Weights of a small GPT-style language model, trained from scratch on English Wikipedia.
Architecture: LayerNorm before each block, biases, tied embeddings.
Each number is 128 + 24 x the weight over its row's rms, rounded and kept within 0 to 255. Layers, rows and columns count from 0. Numbers have three digits each. The size before them is the row's rms in percent of the matrix's.

# layer 4 MLP up, 768x192, rms 0.161, rows 427-499, columns 0-95
100:132105153098135104124133131085145141140151134133137129132138105085100131148119164154103157137126120140154108140139090131126135132081098104142110157086114123158107147140159125130131152096092104137101129127080099173155109139108131157122090137149123172104130141139161163127114107140142115120
097:147113125100153114108119127119157125086112122148083116123124134147129111117112168122130122155120126073128128142105153140114072108126123111111078140176111137149112125152112117121091175117172116140130144112154108119116115133165117117116132076120108094078105133116179163111138106134122128114
101:141146086090082116149129106102155134133159143121140132102134121156116138168132140116154159104051118092121110143115145118136095156137132134132146106104135109164120121154083114172124124134188160167104159091144118121137146154131111167123142092163092144160123131128120127139144110152132132190
089:119150129135129089097176127151148095125131102161110112119111125162136140092098158132147130138115120138104149133115123147147150165119102145149132139052139077123107132126132118152174100116093129113100105177079159150097132136099097124108088158143125132146095134137076139180148147122131076152
103:146095136172129118131126170200150134116130108155137151116155149110141133135151162122167130118112097159109198143122131098123139112159133123077101101112120111126139166168153124171123117090133131101144153120152122179116096145117122147153087098148140132147161159122115051141131146140152116126
102:112140132145079134116107155155115077137081145118110154091130105115115134110112132149142123058137123108147112127090137095127118126120159134137182120112133176129143125155091118115125125132113139139114137131098142111127103181163137085115122129157146139148131115108136118142179099111121117132
105:131132128112087142162148124153145118141125140138158107157127119110159125117163148086131083170086142120102107182123114138145114104110119155128092153093164095144115183097130129120140142080078124124165135113117126137103144118170104123099132101112134142099140141123150111123150120159161077157
108:114119140134139141152118143143111129131133160112119060101121154158135114120148108118120154154088138107141158141109166117133162108138108125115102172136131139121155108163136113123113136121126150118172051160144090121205111135134146112133141139147127146132150120086122147152075116162146157105
094:116130130146134154133118111144126126101145129099142091079162129110062112134142129100123119127143133132143158158101150124159159087137145095139109146150119122136132085111126096159085129114130149160121101164147171136110139142112114120130151108126085137151130192085124139115129133095112144133
113:135115126128087133165142137131140166133154091092129136106098131138117137139133123129132105132091125140149121107113134130118138191138116127157116155087116105115100111114137150150116086142149123135116120122121093184099111139150090104123137170151092117140156160122167099136114131154170117163
097:136149116102169128131155091092153100111103122145132118098143132120147118158116144105104098146132107158149143154097148157138112099130127143116145104134109164114148127167166158138146070136148141143117176136134148097138128117125138090141140069124152107148168129108128145110100123166152124119
087:141109129148083155164150127130174120112144132112135130095111131119135135139093171103107149161114116114131123182147117127171128153096111127134156148121126112125124136139091165128136156124120149122148121132095146141100195115110124109119095125097115097134161095089135148114189075129115157129
116:158087130071110113150144079138133146158121151168130094113138174142118115101150105114121124184102125128164197159097092151135139123181125102141151116132115154099139125116174076124192149133102113137100160090169144131114116146143147109139121146122110140136151107103150156146095102152141148136
110:149130142154098131107148135123148127187122111126137113102141139126148115114155137106129114109149109100055134153134133109155121127146169156113121140129132124124124141113191155153073138147146139118143119154148124107111081173112156138128067130114129118150160148168134117097100141150125120102
097:161096192109132111100145126072132100161121119126161098075128102144131137092100135128087123127115120090157150161121146135117161151161146099105115142137136129099162120098137139167146129130172160138149145208103166128115125185129101110111094132132121139086151090146110107133134134130159148151
088:141111129093085171125113148130151129093105122146155117103132154142194173103118152167128094131108176092137140129143141123118141103172105165145138121121123149078121102114148112134148084151150171132117085129139118090122122138178102122057152145103160118125149143125089116152160119141128149137
107:137103160089085116141099134150140112164130107099115136111138157098136121152120159085166125164133103145134114115137106153130092075171121094122115134122144146118118152183102135142090155126131084104142135146118134141093112139120133125120137170109113127154083101151155114140140168087136143125
108:147162116158121100079109127140129145109118141153120101128120136140113121098111131139118126115131123160133104132088113112134115155108149172120125149102141150075137082084119134148085122126119173083100122140098173111146129109130161116144191133143136136106123130091162134166136117117107111152
104:115142148150133129162115160129090049109071121104097163158170145104142138152088120126130096100146171154113108145114134105151115107113097105119122138131138119128117110133158077158140123099119161148122173113106144178115105128138120110107117109141136181148141127141138153143136130119149131094
106:121137162116109138121105118079136140119100105129098131139128135084122118067161105124124107149117093102129121131149106115118150112123095132122106155139123107134146149186109135091151125150126125131138112127152074096112117136125106149125156124148113177116172138102148126158138171107133115152
109:117112101069124144104139128088124136143132178116142120117214134145077124143153142167129098138177104117161128102125133128154147118119100110122133111114134143117140154118121134171155130114160159105131134113158150135122146167089140119117151115138141119106148106141100142106137077155136147142
099:095104151124197132150159122140116100112111160140155142097110102125142094122138144119128113118120101103134155125144114189138133136120168122145138102123085138161105152109136092113100134113109127143134104147160156137175104109155112166174150156145125127132136094136186090121152156108126170132
103:173082095120132149116083183077111111127123148173166145118121119045151157124138095096151160149108152129116146180191138125136114134135135167161151115098153152118138183112151118117133146126128163108115097125147112135103150137128173130173098133119141132147100148128161080106075123136153137111
099:113143116105153149131151083077174140120148153120111120132141154129073149112142116133156150136110129089150130130107115133117115108132138169115083151159119125096159158107127187117136151109121090113134125125139124129101070153109116110181138106101139166140158141154119135107124152139145108169
102:133090114180127128124120108135120140149111107139137115134154119129130140077110132163150103055142097126120119163161149104094111097171109140133117135163107109120100147119118113140140079122156123159116155121119105162136110162120143173138118126133137138143141126127130130147143084113099127123
108:088132149130149142098106143147115109124135099141113118121133084119132131083140113126162175108117159122135140108141097130165122110127092122140154138068111113098135153140114158142181137064094110099093096138152146099158166094120093140130122125118078108190126142139140133074101118135140152112
099:159142178165148130148146152124104145106117169103148129155127125128113140140103112116147126171175123113115124154082116087114125113097147102121178133144144117119126132144113101052096148136143170107102113167124105149127145170149158095138134132155135152121108128089132111143123161137161134075
101:126156106116142127172113123068133155118156186142088119127158080097137117165131107121103151114202155115125107158137116125133103092115155088122109152095138063133174130119128123141149101134139130092112159134128100146143112127128110130142084124122146091106105132161138137154145129127170153136
106:153117157115186117119146119114119109106128124159136137137170115163138133131142134161165112130141133113081109163106137102110153077122171148108139125130134120165105143105140164117134128133131105157127116115121108100104137127131115119171100112162112129138148137095153124093106126128160162184
109:152123103133119150122116136096119138138113152127125112118142143155092120083139139086140153141158135126083096148101145168100088144166149134110117118107123116113136150130187100134123140111168111129070146160140133136134170117150149133148112159151111163173127148111113158169083106117134132098
092:123138104114112140113148107140129114136138115148113095067115129121081122199112141119119126140093104134159122126159156144134089146158163089146122113121146127105127116118127097112115121083153118135138111120132164154105146181137149138141156127149106080137134175150144106074185118106171140103
101:145099160123122116183143157125109106118175131153128133145118109111156150105059143113128151102146146132097148126100122136153137110144165099135115139116105115131166101155173144098082142126113142134091137126128124109156147121177140147154149101133168167133116138135129088122151112181102117131
090:162156137124181148172154139114168099103142110117098145160109124142103127124200156130141136182147136128091125166139131158122121120166116100131152117144151154127132166121121115130108156129134117156107113097126138131114119122104099115155134151104139126091101073113097106128159117148152194116
084:132110142089148134141130114126117137121127138078132148101118122138150101105117132168097154120176126153135098150124123110153123149137090155139130125154085110143157133098142161147157136126120166109132135127097098130157136190148144151120156138088158156132113081149148086191116129154136116134
094:113105135136128167138133133162129140133149099094164121127157110112097160123135173201146129125146156142137160157118127148117105143139059132178178089148134109155120123128140127155131129106125121115118097189101127128136103156155141145140093119086129129092148134075115096138152166118110109117
097:161087145136148122162141156137164121125154092138111143139172115167126152131123088143126136135095097115091116177119175168132148113156125126155154105121155136137149152145090162108122127115116126151169118083118122104105086162115177122127131158157089126124094139094136117093144103133114120209
093:066156129103075109134183127134138121135158134136081177132122149126132104140138156105129111113143114130143110123131169104103132126163099154125129097112112124127135143155129111129140142112101125133145122129109137100101141122085135086122112115128123097121181149161094159124131145121120149092
103:138148085158137146158110109120099136111109147156165095135103124112122082139126083120131114088132106103124098089140112093125128109148123115143111112079104134159126167079151092102172133151143127153113122154170149137134119153154104121158104159144114092114125148129169152110130129096164090115
102:134122110110113055080099137114136193104182143133117174118099155118155142085138146123161089171148135155127138123121130109112138125145107101119117142151111144135108111160077120123129110133123137128119165101167111134123087106154135130124133136122148112158117137141124120186117113131101155107
096:134145114146079159138095147127130102123107119139187158172130145122140172128145133130137060133143132149146110164124123154164090082144106098145162072125175123121156123139100161099161123127134146111152063149105114086164148144170143132128105139120130118115107109151153106155100113174147097154
099:146116130108118141127139087182124135154151153143147112102137114102114112132112106103130126126092110158114128167154161121161130161118153094170222144121131158091155091105132146117150172133079127125106139085120147121130123081083139102099113129142153140115139128166124106109105115164151109131
094:116117127099132195099159102118148119161129171175131107112112088145121154124126130130139111172109144176137104128160116108100113142133140100125135128163136126126086091112069083120114109161156085115129104133123161094130125146125128149074161180126133145143148110160118122101163096122153144093
096:112126144146067139112071128141064137106142131116149140127126117108104184121127110112136154109158132113126126153143156113132177124126158100154158097137105094108075160129117127116077098077114145099177123137081140130101144117125105154116100141134093117122139126146169170092151110133104127130
098:143118120126130122107142144129131116106140147128176090114153110174091148168091108130116135130174114124150131124103082138149140127157088137133166101166167124120154149130111143127143159147139124099068128142124085115096120131117119087118106149141162173102115174103108152093142132126129119109
104:133115162116138115139135096135146131128125151131130130129143131107149135129130170116160081144144166080132143129118146101184125145115134066125093129167108109148096138129119170147141137160126139129153090164165096105107165087127093107133141139139101117100130128112127118126127138165108081136
096:139119156158131124169154141121129115112162142154182144156107137106108149152119138094106144129140138165110166156162147142200108104104137136139148132116112111098125137135144101115151112148125125087157094156122105133148161122108102085133151125137126134145148127123131095132143154113103146133
101:142141128133117133132098179093120105159127116136117097101092151139134127123117144142093165131138121092136131156146086146161132134156116119084125151128140159128135113144136123090122162110083119145115126099109130138095095160096120138131158161114162143143124137128115127153135118119144179117
106:060112075134102095150101118146081160115134155136174095123094161098099110107147103131124112134137142109145148124116068098145118123121137088146140130115107148147114094088123131145139148110151160158109137154116151148092111093114142135119152125141103134138085091063112191147113128112160108067
106:126100098138146095100141114099102099124141110088121162157146086165095155116158152171158138118144133130139140119156102129139127121128147113089128108143111145129134125147134102124104143144133116106169114183112120118095077117136110140114110218135146106105116111104109145153145125144145134192
112:143114122148139106156096113192131103105129121103134127115103116162132135112148164173156094110124148165167104154148126154137053146164102070074123148105112139150133140104130126121146138130124123114096108142168168094076137100103065123152132146166127168168133134116179095171143117184138145129
106:095099121115098108094159140114084107120125112150112139110130135139108151119136127173111124110146108130110154100061117108120139098115115068136159098158126142126120095143135098155100114108115146172155095120115121112159154107116165125107120154141159171130137095091147123097120095116136133134
105:128112162181110121149132113130142124149111117137142149119130149105130130161144152095128143125114159063068170136114118116114117134140138127155109116139115147109176121106126167154152084124099120107089099192135142124146118129160093109146093144154123142126114155125092087113151089137136147093
104:112120156158102149146144138075113099137152101108134087158137168122160132129116140094087132138098179098124151126163139151136146107123089128148116117136138158104118080145078148128148083135145116143148154129104196129130144142141076161114164131163109142115093106145121113095120094163168102128
097:109157101154167111142113105143133143086149138123134152125127187102145149157120151124110152095131110141112102129102153153131137108131113121116095140140158135118172095138133141119189141130159114122111103147117149124102119108159156106164147136125127144131121111124151118139139124107120149141
092:117101113103105139121131123163110168117157122128149119164098093095128155131116197116105116112097130119149154093163098107127122137119131121122071132120158114147175139093090120097107153151155155133100132184137113159126114167112168123111096128151128117130143109075091096098123145148123171098
095:129117126111176117147103122119170100105063132157131112147078120091113143122123139119132132117146125126141125146138192130158119104128128162160098125160153110141126107145130130139102186160091146128106106110101129180119114128138106078103121140142107078163107150134128097168153163184112119143
101:144108129117195124104142148119088151095183117118160147110105132093119126154100152120157114143152148166132090104106167156155160122133156117143112098096089134128125139108108119130125096129109102135089138116146139080143143121083113113144106145123154094080161141163119151124102134144114126118
102:115132132101162158139125084121146136097143156076092159142109141159136123139149122167167137133130118131085127142122124113149085130174155127132105125129129089177208160120107173107115105106136129147149154128104134106186106103130113124106160151114108106133111131126091163134105134162116112126
093:129145101152124098143169118128163157138098117135103093091126126096084100109126149115129170114149108129121123140117090146142147125148093169127167113135110148121165153140115136103109123120134140144154120159140107153173105120115132132167147153168125147130072131117155096102127044123151111181
125:156179140163195152142146119176161139137136124092122129099132110114110197108128141106113106176134091111128129096126113115126127126096146189136131135173164098154110107125172150175094164135178158149143143118109088141136128119106175140140144149146119148149130115168135075139130120096122161127
105:137130147129112114136129147142116125153160138145156091150133125098067117114167112120134155148104119131135126161164113114113140093088102125155143096111100121149148137114116176118165153174114143123099151125120151129168161169100137153122116140123096103141101129141113148137140137132079103138
105:145072150122146112160144114154139127129131125158134125168135108091134131111131109200116133104180074132104113134102132134127123084140136146092136157069147094067108160158119119125092135167103135064141118103127113117128109137124122142150128146128128130157129113135138085154094132081138109114
106:097092142119178129094128140112125115106137111124126131096173112118106140160130141138134108156145140127122124186124119110171129105096047127095137153135150121131113141123115157130135154120173174189122150164098177159104125161114152088127146103115134137135140127122163057119132121177121111142
098:138099160149120149124149093135123127170127113169185099129095110137101127107109093117103126150137121123129145113096113150147086136108118121156122125169152209092115131112133143135135154151140137136129116124138165190116116119097100117119138113143119142146161131114163111087134149105124123113
103:136168123113121093107130163114135127128132160169099127155078148127113131133159108101094122155151091132149105148099135084132124131162112151107112118126116127130094129111098182117101141036122160112133135095135107130145120128107096138149117152138166109119132062138148160171169090149130147137
102:146159151143140140134130109126143079125129149151141109136126121125082096133123135135100153138162108130107175163130163178114088150119165102149120109124097122084084126140108139124125152122130125121130136090124101105116133090121113163150106129153120109102122104153119083147108083121103150171
095:133107103139121114108138144106134133114145150142081118110106155142088129104094140115048159126143133107121128121100165127141115159137107157098154099086131159146133121161157158149112084153122147118134131140148138123103155123145137143120144146126150092146138106171162118110161088124126117109
098:148122128127138128141118135177146140101150142101110108119118125123141129119123084138119146187102105107157163128125151134124081082113168130147107150115124115142134142132162087126083122112110110093085078169119130149103094151135115129132120123175155121129104118093119123159132139106167066150
096:143105098147101143154135129143075087130117128134147104116139140105135133143107128115138086129123137113107122145182108057121096120073128127104174118106174127153148133145153162149154135119151150120154136105126125150089117103113118136124120093151169109153196159145115110124162108183141132140
099:127150182120122131135154150088105121141106116146100158110119096129119111099147109080130108116137113137115135118119149176180132122177157134133143097127145155137139165111153170111159145108089121155117122150107145126155101116151128118185163119132108107092115131103114116155147115146156119123
105:136072106135164149122117121133152133108109069133112116146143099141136142141069166118113097125139096138174160146139071160095136128145084096123137123120140117124166158128122162134115150136116150140078116109134085086142137149136137123118097147118147163135123127155129105133153106097132163166
096:117114110138146109114128149100126136143119144123117103132146129162147166148108092151143133089112081130167107200147119132166135079155117107097182117120183155138154109159101159176145120119132132132099143135138140077148142157117127101138114147163127122143150147155137116155186126119154093105
107:112124083135113163167158134190094150106152153083128129117126111140157123165125126185120140112143133103122144116147142138116084122114143079096127126148133167147127116151099112161112136147089134097108131179118112116115087139132138117106148121133118056152111131126091136153119084136089128157
# layer 4 MLP down (transposed), 768x192, rms 0.162, rows 427-498, columns 0-95
095:157119117138143113173103137144118156142164130119125110072130159107148150112094157133135129139111142185088127144086142144147095134104147097152113137100123197126117151121121162137167183124131156119119193161124173149141109090144129146155120172128103133100156121114175168109108132169126142125
102:121133093153115116122118143128162094130088091163124132133136111167100132135119138127120147127127110092132145127121144100130107143072092146091106106089141080162148144131122144120122129112107151145134107207124143123121108149104131157091118146145085156130110151073148125104149129131157116159
099:129130089120142129139118152156135154127151120131120110137156163139075099158129100142129117109124118172108077110093112120134140138145144167139140077112158120094102122098058103124168144109191166142105168105130119121177131161154118095113149141096134119139129155143155080118125124117131109123
093:141168101119142106110134111103098116104127142143121113131150134138084117123107097108106127127152139117151100134115114123140095126083138105117121062121138111143115125101127120135138129138160155110137128246122131131135156139110112156127137126127148097138160129172160063179126161137098124130
094:119163160117134132149125184133162143141141144139110157182156131150127122146100139151077175170094154145128100128123133102134191134104105138119145149144173171129124133144107173133131116143172091129128141132128111146128103100105114155090167106074126157101157144120139062170103071137138129107
103:118153104138120060086125074141091137128116132107125157105130155163124145133123135148104137114129168101154125105152126123106158146138117120083119171129095117161097147105143175158138153131118083114150115149129147115169163092086126123119106157128095165145153177110090188146145139121133164119
098:137130110107127098084130156143166155118149145106132162107134113137107105125145135104154141150117115081147158126165108146139104101102152133109137092152119113099123135135154135153155081142124127130144133141112112123131127136121129139123134131120108101111150092142121131128110125111068153115
113:092118117135147096104154108126103155129107103099130127132110132129107126108117143119148148132146110157173132103103095128145115126123126117181103136087142121114129105149133099108115158116127162133154146176185115105105155121088174141129052148117173093095149112124119126149120137113135146104
094:104119129171109140132104103173119132121156109116103115111116113077054157143151164121165153100118123121106120141133137149125152167131148127111095168103111083148167120157113114143116141118121113122119126111118102134118107121155142133147128198124182123153100149135113166112081086138063088093
109:121135116139103124166133067165111163115081140137154116123100113120091135140108146091115134128107095156136121134138132094100119160108151089165109151123121144088091121144132126135109144123112142115101126108122100159158131109139087130107105114181148204132148155136155116141156089118096102150
099:164140131132114126144094096144112123142113112115112125138161126131134128117055154147125141110118194150062154134108105132155121137184139133117134142118096150112104118094125151169167138120146134158161133141108145149152120109123110097156197140075124192115118144096114103163148141149102149136
080:113107128109116151133095130108138140146112104103088146145140154145150135118110139142133088154120137095108157090095148175123126047132133095142141134117103140111113080131096127107097078144108150128115109105141166166127135123157137135166131067137126147126118126163114145145106105153176110136
109:131113146100129111139117092129130182141126152120084119131155121156087121105106128109110178125103150134098130168119116117115134153183108119116170129107129132139143101142158102152103156127130120133136158076137141100142139143155117128124133112138141132150149122119121171118107158104167119170
120:150127123122132099129097105151129140152178086109097163136155120131118091138144114137154096149158123151149155182133149143107150135154104111112147099112119144153157132114155162118119123109101123125170098110144193109121085115086102129080124130142119178113136127129116133128103149120100102121
093:113111123141130084136155147141152157145118080119105109160117127169131095136145153119127103161107162140098139118176076120121119157094126151097155148142163156149126149136153154117122140153153091113142166168135148144079149160111152123133158141147119116112074152122155120095134130121101131136
091:118131151132128139089117143136134119126119158108127121094133142144116098126129128108090169102144145166120134146118126163142113140104131134109148152098123134150081129130102131156120123126104128126159146217150097122143112163129128179164101128127125150171160115165162123076124138149142146139
100:176099155123137097154114144148094165140077159138151137157110152140119129155143152104112139121155119092153146109133179109125135107129111139170116121136143148112143093130131126102129126110161095085128150072121141116147157153135147136109176129123136109138129081105102218074076127126107109092
107:150167097149125130096125086113072121136128120151133151111153120127097102147122146120146122135143133126109133132132139121130135121118160126146138112139160145093146147110120091135158059147137142142086087089123079139120113172134146166113137079092126167113087135105166200101145118134161113138
104:168115104127146110102114150066122123125067134117116135124134128159170129160151077086143097126143138112133149082105149140179111098146157142070150144151138126117116117151127139142144130106135119131129118116137145097118157127117094150151127142087140134122106123125123113094154185107117115138
103:105132178128137090137119157105116128130112086099108114192109122138138123149121144105081066152142117090129136150142134099138153149160143147113105161109118123102148144143129111150132122128120068107128138062115127141128128101117114149130134101125120171153134128139166162101128128091134139137
092:145133141119155131123120208123142104135097158099119115141161141106112124113123160097151132168092127151123158089126140142128114170132124140140114141145135116097156111105134146139104145149096144149116128117098141109137145078131141131118124141108140080122098116138107099093089105101097156146
091:138125117118104107141141123119133150159136100170128136138124142170138134177162109124111122097112120117137112115161137115124108116068112155098147134142131108111115152154078200095137145123116086172123156120100104133133100108118122109104072115137128116122136166199096139158118063092126143142
103:148155113130117146145126136175095126126192097124108157111148128201105131146104140130120169132170099124118114116104129084126093096170127106125142179121136126121152132114108096165134103130125091157131141111102108111115132094131101095083120087095105086132145105114130089103163128125118122140
102:111149107141143110180127142203140118139087099099132097134121164111086143141131081063126126142169105120100162138107126168139104076126122128129145146129111120157103141104088112176122119151160098172136132101145114104108083113099118123130154118085140149118184133130120162086126166141120099132
112:121147116132110159119125149114163155158137125150114142118142130123082140126127126104146122114103089097108123148155121115097145101153098125176095121128114139137108170127098128133136126076122133117134142161190109129103157184167129095122132107102148162137148110114127068115120102125155111147
104:161151171078128142131133126122124092141151141123122138100141150151124133162118153117130145089098102105160081110119110133122151125121142192137150130135108159085140176123162161114137094120130130162110122145133161098094147134102156114108131119162134163121184180098141142114148135182123146159
101:133123138113154145129149135115157133089131142103121093181141133164128120138105105137103116128097160118148103100146101101119122147131149172118148122132116181111106140113146138117113139168113137130161136222131106160153101118146125124151119186128137165122144125139134105115145126154166110091
099:122145101125079166130121122134104108150117099133174108166083119135114142125125133088158127137144147114058164099134149146144160127135137121133142150159136131095168115147135091133136135101125145113105151208125150107137100137113139083112144161152072141130152085141105132114108124115131130137
111:149085137130155144085116098105171116145147131141162155096110106134122136117061137133131112156115089167174111149120152111160175107184127146102114114079124112178141146114138129166086170134155120133118148140135140077101150110117147118133104091149100140088153112124131157099123129074152127139
108:155112068139150091104110160128077144161130127140115076094104137159074143124100119158142133153124145127131126107150101103134135133148110137117082124113131129102135140131163129173145141130173146150126135142090144112107133150111147108126137122139126127125141107129149092135134101134122134140
088:130135097151145143159129148069138130080083142155121164129103109157087093171127144180155140106106114112124092111105128098121140135110093135130124145142125105130149163124147156068129167129102128157115126139107159107148123070110150111158113149115129103135124134138117176126100116139104142117
102:084105152187117126127088167138105153140138141138127108168124120131077159116114156110141158095148081159120155144104064114104112155114128109127087139148145111136137140136139079102133144132143143096167130190161146122142117119119173174128131121138137151136136164110169140135135156105129103103
092:101113111114126123118128152151135136134174134089124131162188159091183134149147119149148138094125158111149128129136140145149126138131142151101155148153071155139096089113070097136144102130142097155132142062104158106139097107182136145170127133124153119127136113119113080128130135156148166121
080:128134119097104160091123151125104163123113088167111110133097143118153173108089127139122148130151120127124131114080100111115084115092121189118135142131100098138137138108107121141121158152105117100120151092123160177183098112172144119148114109161185136163115116117149192100137117151147102114
095:124117116091140167140137127145137153126138142140138130123127156155130117124105145124122102149115127125085129091137086131110129139130122143114111121105115132159137114092115092125157158131159094172113162167147146163119156146137078133161183156130135071107108175112154106127147104179129151101
089:142137170117158110142145126114094154139119182160164117132131115151147099134150158109133091167158088137076112125106121124113120112120156113098156090155156145130126105117087135122152106162132117095145145087119135160123165142131177134142106126115098128135127160111112060169114150107120132103
094:113145125156131177162104164116079144100154140127110141154133137084111156137098114137144115120111143138124118135154100149131133116200140166083092133107179128123135134130108131113092117126126134135140146110150128134135112132133131156140097076158154099134156124123187121151144124102189100104
100:139103087133104112125097139120125101177080133137139117128130105113137079107141099112122138106151096114151130152159152113146140091139143151123093146118101140095167125065128047121119116089175137117138134179168141173089122130146121133120179147088092154123147128112146192119094121139124129133
108:113161122085095111107131121157114123128161136169157070139128126068097138134161158144120140071143132131133106122116165116152144131141115120188125105135119104163116159081148150164099099132144079109181137146142146130140150130098090135082141112184167121145122108146086159110094119145103142130
097:088144075125133119131142123137149188105118109106132136113104136151121124098153077111098122118152140114141120025126134142092141151111145103113129200088143116097108145140142134125114151123151138120113160163126125108144184129081105145099148128113112117146128121086117134100151123116131136126
096:108122149148138167112127130162147149108122132144143107081097142132115126146080135098125167102137125121106067107112108136123128134133126159125142118116136117102150177129125104140144155146074100168098162127083177144180104099138129122147130137152088147113156105086141120119102130122132162130
089:071102128089105176121149146121130145114129111127110086163130117167167142136074111166136147100097167104132159106132096129110104164131153149131152156134143157136138146114105137131150136125136120114123120145128151122106099099131137132128090114146117107135084117131102182110107155130146115123
099:157124135122101137123101118173131139128126103162141123136126126110117112155128115151123117116169211119133100139137122120118177121127123113123140124148150112116110110121126120148096123127111113094078151062101131167152076134082076125124160104102142127144142145124172084111081098137132159080
095:151136155130129103171129153125127111118149193076113114136100122151125106082171099124140121140156146139141138148095104136113134094105147098115115113141156152150107146121127128134141118109103137145160134221151119140134121145120161153118127157114112116138109083142117084145134112140130103141
098:122147159117170125147141142104166095139129093129104130129164173159109128156105125086145075105099122106110151130096118131134147152108128163161131113091113119139109096154170117121145101136157144141173111158129128085137135119119138131134155124124112124155135161098133182095130180157134106135
092:133102102116150143119102176097124155097129137075150106129164078124117146135143086129163126169116135082149137127109105148092157107180107142102174124101070132149100132139101165122103134181137150153130113161167139116133094131133159133166130144080164133131134149135141065131133130164122121132
098:139164140126112149055128129133175144143147141125138074133157136162107122129102099125094128132134104103130159111097153133101140120124148099119138104088130157156130110160127066127130146143107162114141139103171153116138097165127125095097090116083134146153185139126101152142137117103103143111
105:149133168126136146150114155122135165115085138140118129113133142147164174141160119113121105143162127072109096103120128131161126105131113098167101139088084095130102093100139139163060131116137130127131130110158103125151099152120094159152083117098131140108106095142125183130092095130108124134
104:148118149149156100099104119144109121144127168148163079142113157118080091134147132125161089151124109110120130122138107108133120137122125114141095116125147131094093128113146100109164101119145150111139167089182133145114109126127123163141163151117089112137131100171114176146109108102106155112
114:135116133177141126109094106141160134153144137122096143142143132128105138100088182181142090158096095109135102097138146139109133101136125120154109135125136081175156123079195110161125142142113130102113079109106105111087098083109135105153181123143114142151145135123145197146159115154137163164
116:122131145136133091122103103091099107135108106134117110138121138142151173121119187146132154135125138104124133076122150126119136115111142102153086121134132145185175114132123108142130068075063167116144123141126112149145158101122137149113113146136125135135138113169116092174118096128110148110
096:128090161125107151136112140078141093148141108094159150171176143159099121106121145145141109132116088114132098136158102126116138140134132133124116111126150152108155121151140152130149100129115112089176089086110132097106118132104149131092157163138148144147137145101103131109131127118098109135
099:123114187142130133187119111115101100122108122107156124139139131115152144121102164164107116100137090116079134095136154176105115151117166136109141153125172139127139109150136143128143127155141115082111135168090140098139109139105098101122099153145117144133144110125139086114129083112132141114
101:122104161141138111114128128134112167133103125151133165173085095129082122121137109122129109124127176157116123097103147141117071071100103132129168125120129159104119123080126141136146114133094142141062165155125119120087163121107106104134102100103193157174143146127140097132128157133115108137
094:124133108099154084088123128146108120138120153135134143151148157076153151113169091118136096154135156108143116107153128148121130150133144133100097143148118113202118122135123150125152145137137139125113131125138171152145114112094120136139121119112133140130122125097130178162146117092093060116
100:134114119135159128109126134118185134116117106123073099154100137164091160103114084119134166135146126156123144096121108141091116139137117159151091133089135106144153099104135100139097121115146120078109131190129131155107087140118141145098154124135161127102145101129122080094115103151097087115
106:101133119187166092105110140074168122094139101138072140169124132218171134181152125164109146129131102124133147109155121155138129089150130121070134127132117090135110112118105129100120135157112137153116115185139103170130107134083169103091132110133139147080097138108111101127136138134130106096
111:143099142159132126144107141120163144133132147097131136108128143129132169143128125071124101127165127132110113116100142129146174152115099172082087127108111148134139100091103124120140130149122120099180117125143110126135122160110140122137120102078106130201150118071098139101130116113131140150
089:129121133142124134105104117156134100130133157103102139148183129159183144129125135091119122158120138139149119130135168089088169172128081143096140124149143135117118128088136164116145128150112087136110160118116159105138136116097184114114124115126110113126127149139135127086122111104087155145
142:149136127098174148113103103150137142179123159095149125126157120137114185117119101104130087154133122101147141109137120124099146125094106126092127118162164088089093133104153127121068132143139136120124113161109107135115145117100110175131140153130118141147155119110137068132134128100142115097
121:100124144094122097092119121138147158151102146147106132129123115159083129100149090126103142128146128084167136119191136084069103087109126169148083110137091116163141143175122132112138149120113137095154117104168132113124131152137118147110115120148120123131145143115130162130086099102121125134
108:134113093155136134156148102160086106130128101126102129114146157127133109146111132119189172125152141158104142124156154121121140122107115098117169147108088121145171169130111136114101121092138088144173146117166138152150137118138099128121045128138114143108159106141110180132140122147101160115
101:102141105131136131102136110103099133079131150100124152157164115152128140124128122100161135103115122172141124126093154135139124102132153158100107120153126061109134151139134175120129139132112132179080109148116171141102115116164069119159136115068148124144129132086091132142107151106098177103
098:132175113103169162086132131084152150106133123125150066101177097140123135104151101149148145104136124170124083153084116184134133150092144114134123159144125156127128101124095131131129155115120122126090123105122117149128098148082124111152124157140168090125087095126131172141116110157136116110
103:163126105123110128133144125141142136125122132121149094129067137139131127135107113103141123119127171108143108112146111164118138134157171128101138092126137119122148139145149150117146139107079119115133169096135157158128122125149079197128147098107140134179148100151074166131118137156130127150
100:110123107121114124149106113100129135137126114125104129163152120191120117156154128096110152135121154106103129128110132137136107173120123107150059156114112067110122137127107152125117145093169166089109115093116099143134078178102110150102098128092094110099116118106140109131100074094142151128
104:129126094114113165174116115100089106151154162143139115101153082124122129127165139144161130140158158117122122176135103102089080111114150133098163174157105125140124135109111110136119128075078160122122087167123122142089158114113101126137121110109087152120201126087140172141143175146198092125
093:089140131107110163135146103126118150136123131147139143099118163123160132129124118171115151141108096111081100126082123155172130164128129154142101142134139115131105137171105157126084107176130131116149101157123145093133134134123093163097127126153152108120151109161124041165127176145121127110
092:072121082141167155141118164116131127155087169122170140074101122173123118135134142078124100148118135109118135165115160138133130136112118163142154138168112071179119089152083139140135128142121145120179117124144141140126137154158148102160128115121136103130099173172166075137110149113101163133
097:156132129130131112079148140109136141139160111125118097150139137113123107133159105103150145109120128115158137104114122146093118126081116098117096151156161168137115117151124142138165109139125144104090091134118131149138142119105118113163110195167105120141144145090166122136126094087119169154
103:155121126093127122161148120135146108105095147139079112152136106128116155112142099106123147154143195144154115125135174140085128128115109143140124112128159137135175186093136133142140073098134154139150091168140114131082142111143149125091114123109120147188126147119102073150163095136134129170
092:119153084162139117134117089108142151093174130133162128142091143132120121167135123109118095147116130119146133121156174099105134091089164134167137104171143167076110142129103126097129159084151140092097147147138102161124144120124146141095071124119159128138094102116141082135178125088121138124